python train.py --n_head=4 --d_mlp=320 --activation="swiglu" --norm_eps=1e-05 --rope_fraction=0.25 --qk_norm=true --attn_scale=0.177 --parallel_block=false --init="normal" --init_std_qkv=0.052 --init_std_down=0.0 --schedule="wsd" --final_lr_fraction=0.0
Each number is 128 + 32 x the weight over its row's rms, rounded and kept within 0 to 255. Layers, rows and columns count from 0. Numbers have three digits each. The size before them is the row's rms in percent of the matrix's.

# layer 6 attention value, 64x128, rms 0.132, rows 0-63, columns 0-63
087:137087117124101122118083065106097152110143123120103109158164107076112120143192150161116124107126133149110119145120124144107159111113117089120115157146148075133147093137158151109080155128102147
089:148187096176148118140137169164203143090100159086163156132146118108107159197147223170105147192139116122109098126112133131216135085123179135035096083111135114113164103107118144080104071123080095
090:107171063078144067129178068139108098138113120151150110146110082073084131107183114148142147168144152141103154113131159141139140096164160130197103114071113140107116125094142123131096127139175153
088:128124111206160140122171103108113109172104125114056111115146157128153192077120197110157118140168109111153121144142177117127170140109128142115156100152167150149085164125099110209168101126144142
100:194113196108104097136085131085163089121221123113057122102175153124131089138142150153067133125145080177144074146115093126110140124139137135141129118118145159188134130144124158180102154143164117
098:144093118088160182182150162105115119092141110118132141069135164122078083163143123141146137073176127139105152134126099135108097036169059130146179106166139092135139124122144141076178164152136081
090:141124104100109156153152099080128118130134236164159104156137098127156135092121078101218125149092129118118123117183104146104135132121084069130197112090130173120160173232131134092152158150112115
079:096175117139126097095107095056170112097123120163136121142120174166165159142093149158094127152136126093146088070122163086090198111076081069134098189136140116133169151104156090119122136136056060
084:165163142113114160144066125072103089141113132113098117123178170149062172153119115208130112122121135087097054132124166192095120144151078147099109167073107135102119120105131087130177150118118105
080:204140147140142098096157160133133189104046148163113098113130148145140144166095090107118084107120131139139165161123021111100109147108144203198127110106094109119112114126158158164095100144120107
101:182177131140159217091125148133125127106097137097159185111104127073124078123089077163134155134186145148092161144143078122092122094110131112120126122135107158075122095172151135131102162122136176
090:082160097131140125114143094143120085191143140115158169157102140147197061154134148108109155166111145130175126138164210119146123177171135092180092137118111126118097147128135125127194082149176137
078:144083149130169119144096102105131106109118142125123177101139135125110165155174096072090128089124134154090165172126089140119158161101135186107190082153189113105153157224118155144142145087135132
088:043119109117114100138094131149113173113092168130154109156138138146099078057128085145151096121064141088157141090177063115163121152088132082151091155114078143156148120086134136099135145145130091
100:139114163128169162126144101138097113135068132087142103130112155113176109151128137133131145057105137115127064112137080130170100192162121201135126159121149098154149087108102139164138133165095097
097:057046151137102146099118140124085130083100132117153197148173160154072126111098145106178150127181116138135134119121138144159157099094158083115067150116159100135162094131176112118148199114124175
089:146084166124095048148069109157109098113213144141124080145145161112159143192159151130079151135169109127111123134127113151094137096117126141078100123132157112126103083129199146147145169127128091
086:128100141092118114134084053128157130066112149125164118152075121152202129139103130154155111105103131112190156134118091121151112208180130105056102102113151119163134141174164166137142129142104093
100:081140122096135111082128102188065132078114129130144112134115142134060171111113122134144143175152113098115133115147171107134082110100129129192147153081108074110132117172105067109108164123132116
096:086154106114116075077091127147132096068133147112146185156095159157071133128157166123131142188122155159114167147138173101116102115154149255094121165104148156118126159076133084130164154167113161
089:125157127125089180167109138087115112166127115066089164122133212135149125118090161183071131161082136052081088134155158078153099182151149110117145168120183136106123142101124112087174157144092107
093:125184130143119119163187114049141105164079122138118087137172130126138141156073117185080164101171157141106127132165053084157109075115113111161204118162073119134110147105193148165081092146111124
092:073126165093149124169098096135212103122140121103161131144135162066106098125160127137139103126119104105124146065100138121136149151160154131145115115123112168169146153139147077162071130130155078
087:103113131210092159127122137130111163178111115136081172150152101181141071135130124087133108149115135115100139121143152150087158125107120112118126075132134145135070151189120099128075118130142164
103:163179137127116159100120150146145137106168141138150138077127111138093124123152120120127138097108130085058091136122080146100118121087161163133113123080126105129069134099063172166102138136142092
093:138142091191183173104121119160118122113092108066113145128157127101083116098142147158115154152124154173155158099089144147114173119131137132106122121173172176152132049185135126098175102111103148
091:124133105143151065152196089134129142101193122105142120128177041176151129122151124136111122102096140105170125115132115107198097108174155123118098106140132078138149123114131104166158083114129120
093:131106125135112092191173097078090106126131150191162179152158127143112116154100111152148122154127093133134143119146122136137115077099133164087134129098138151157084099117069137095094146108116118
094:060049097088094140142118111112066190120133142137073094137081112176126171127128122149156104103151150107123113084124155145131168148151116118097124151142142163106103140144155110145116079116146172
088:146103129151129162099119155106136108090115139118167175165150151070160055125109085167173123079134117120117142146136104116169118068095120108151129180152116157115134119095082156131146144102152171
097:078142147079143156106129135114133089145179112175103142113120149124061164102111094121168131161137144114132157142114166095071123137106123150170110103106136174093123123131052134152148143118136124
085:154119107119145102114143158142140109144111071185074146208116080095121098148148159103156089088096117142143086088161133171114141095105103077138159142095130117152137193148128130128050159154063165
112:136166093124094074136093118151135136133134207092084168110134110126123226137102086173117142125136178150145139125109072113082085180169142107148148132116143136158130141172162144089063134136139143
111:153104106132145080043169107091145112179098160180063100120135097097095182172155118100198129140152140049160086100074136177117141113091134135152149066077152170149131121172075064097086146109104176
111:110104137123174147142158126157120093146069083169135146118177105161091169091106149115151092127138108105140156124117177148128127187165101104138167140149137126173171062114075064092155172117204117
101:126175155094124160088124113106102139148149105137149122096087144131134103112149129043175103128147132096109140133127151131168169108166088054132170143140136110105126153168140136170181089124112106
109:135143114113187154173105157159126122075178152124167087145109082127166095074126111173095105138103154151121143096094141114133148098082157140150181129112143102141114072073133142111128154106162133
111:054153043123093099153137190117114207095045146136098137042115108146148156094169098099184108105103175150090165123071132149116084156138153040134086131132147088161119149112136145087116125146175125
105:147117168128148131065135116104119187159119155133177109146144109135149139174085078112123142179106148144093112164083131167151086105135108089156143099122136135142167099104062082155119121105112102
111:142153122116092149164112135133139117123147119145115114075145098176161146135171113114162114136149115119134137178168113115046147140185133132206127142071099112086071120059168153161120080133111158
116:100118168156132164115175107107084102173175113159148142146096203121109117081171147144164113159068106196123052138105161126104141096124144163130191160082158146121131111184089153159086112097095100
112:143150189121141142155143135061101086137106107079138104102104172140132129044110129211148089152193114178114148156141106141079111109126153097139119130076087057131139096101179134110175085112050102
108:142139141131128117123228159125120093145156138055118193181122077052124153133094124152115154077112123128098099119168171177151077097116146092185150150099135110153114109162082125167067118125134134
115:175093156167075156121096119114102160105131133073102079173128163108127139131123150107088153131129122116176116156117124171161087190118168064129161104141123141121137154076166093128175166154121162
103:155114116112162156098168169117124122144112133108135153140189104165079136152106155187140130166091136160079132170173150141101126151104147105145137122097176140133098167151079157097085151123140131
105:172128079103107123144132137146096162192105099157157100140185075162119105125122127105100111141082116126161127147110193107121141134184121165157141123080121088110130143147137123100095163124080166
108:116145136143154103072114150095067059147100154051109144153104051127135186121054168106162128097181148091140111146140097144116177204154172042111141160155103108127118139136134137178159140135136162
112:099168141112088130046158123093134149112117153094148145106158012181102160134134133096185102078148087086199135166152125119140144101143088119168093067131160105163192155157121133173109145137077179
108:144128161153123167164155186103173124115160082160196140106152121105168168142130153163098132134100123192137129122141109126142183158164127111102084110242128222142173088130193140149124140120118141
110:117160133109099135142108127105166108124101161139171124082129112117123163122139131122124138099148169143184225145095122185110081129088182167136128165186159151134150153113092185041103150120122074
108:133139178168093092119187154087123096080117137079133140171101104117123069091151163094177124199113127141121138132102129125185106157154172127163132088162166206098147184077085185107146084139091092
113:151156176123122108158110177089115137210117134119137123095109165149087103169141150108101155113066132152134144132103106124140192121120167157108157174079154149122103154079121137104119129136117139
102:162123118096102149146141126165083138150139096089115134157135125098101106158096137124160124162082132088131101113070112098119185138164161180072147209114145038095067099075184169129181081143206134
107:139156149148103110095209159134082117134146094142140201116114091159172120069130124146074112138148124101109152142082140120108100118158146084157122122087081115135154084086113109135119099109137088
109:142085159094099103094161120132196205102120098106113082070118087222170180120118098130163171124167131106098127150116100113150165144122094047108132104159136147126094109153139168138151121097156108
107:182149094110188231101089100131107135109118130166101130165141167151153166155091121126077138118114093062102198129171130092155207149148136075145083101098146130163148076098124173109150079121095133
095:188110093113137151156111093157006168096110145157116105154166138144129115120199100118137108097132135163163165158121113124117176116131120181191084092138121092141146064121127173128150174114163174
107:141128070144108149051074161127168161081131126166142154181132141114179173066118123139117140097119137190169080132131110146116107083140188072147152125148139112122113158111095084115109198090157137
104:114136150100167069168144113095114083167157088106085110154118143098165115142146129143188161145151163107109069122148139151127180104124134092179134153130107034085105129111148128139168144134127157
112:066192102127173053096108145156121173100150179108132166177131134098101136086094147144133089213059122154102095188139096116101158116110108145084138101091120129128095158108085175145117150126224102
096:113173179137131104093154161154199110102113108140093066094138077165120129145136141119129100112118076120127163113126163157177140120116142190117131141062074175093109161129176195126125120109101080
108:136129189107154091146108161179133128128100145095208083105119140138133124149133118130052165131146101150137129133155163133088106158064113100134089129135103107138077172152170116101136110098131080
107:094039122167119115128163105161108067183168155183099088167140091113170173141187123182147137108105126179075122089113174138089172122173098096120131150161127144160111143114132114122196117102094129
111:142114138151137157144118194068081081124174081145117106074154104135171098120111085130117109108141109115108136088153141120097168156175092116103154112134110169126139150132137130110094187095119111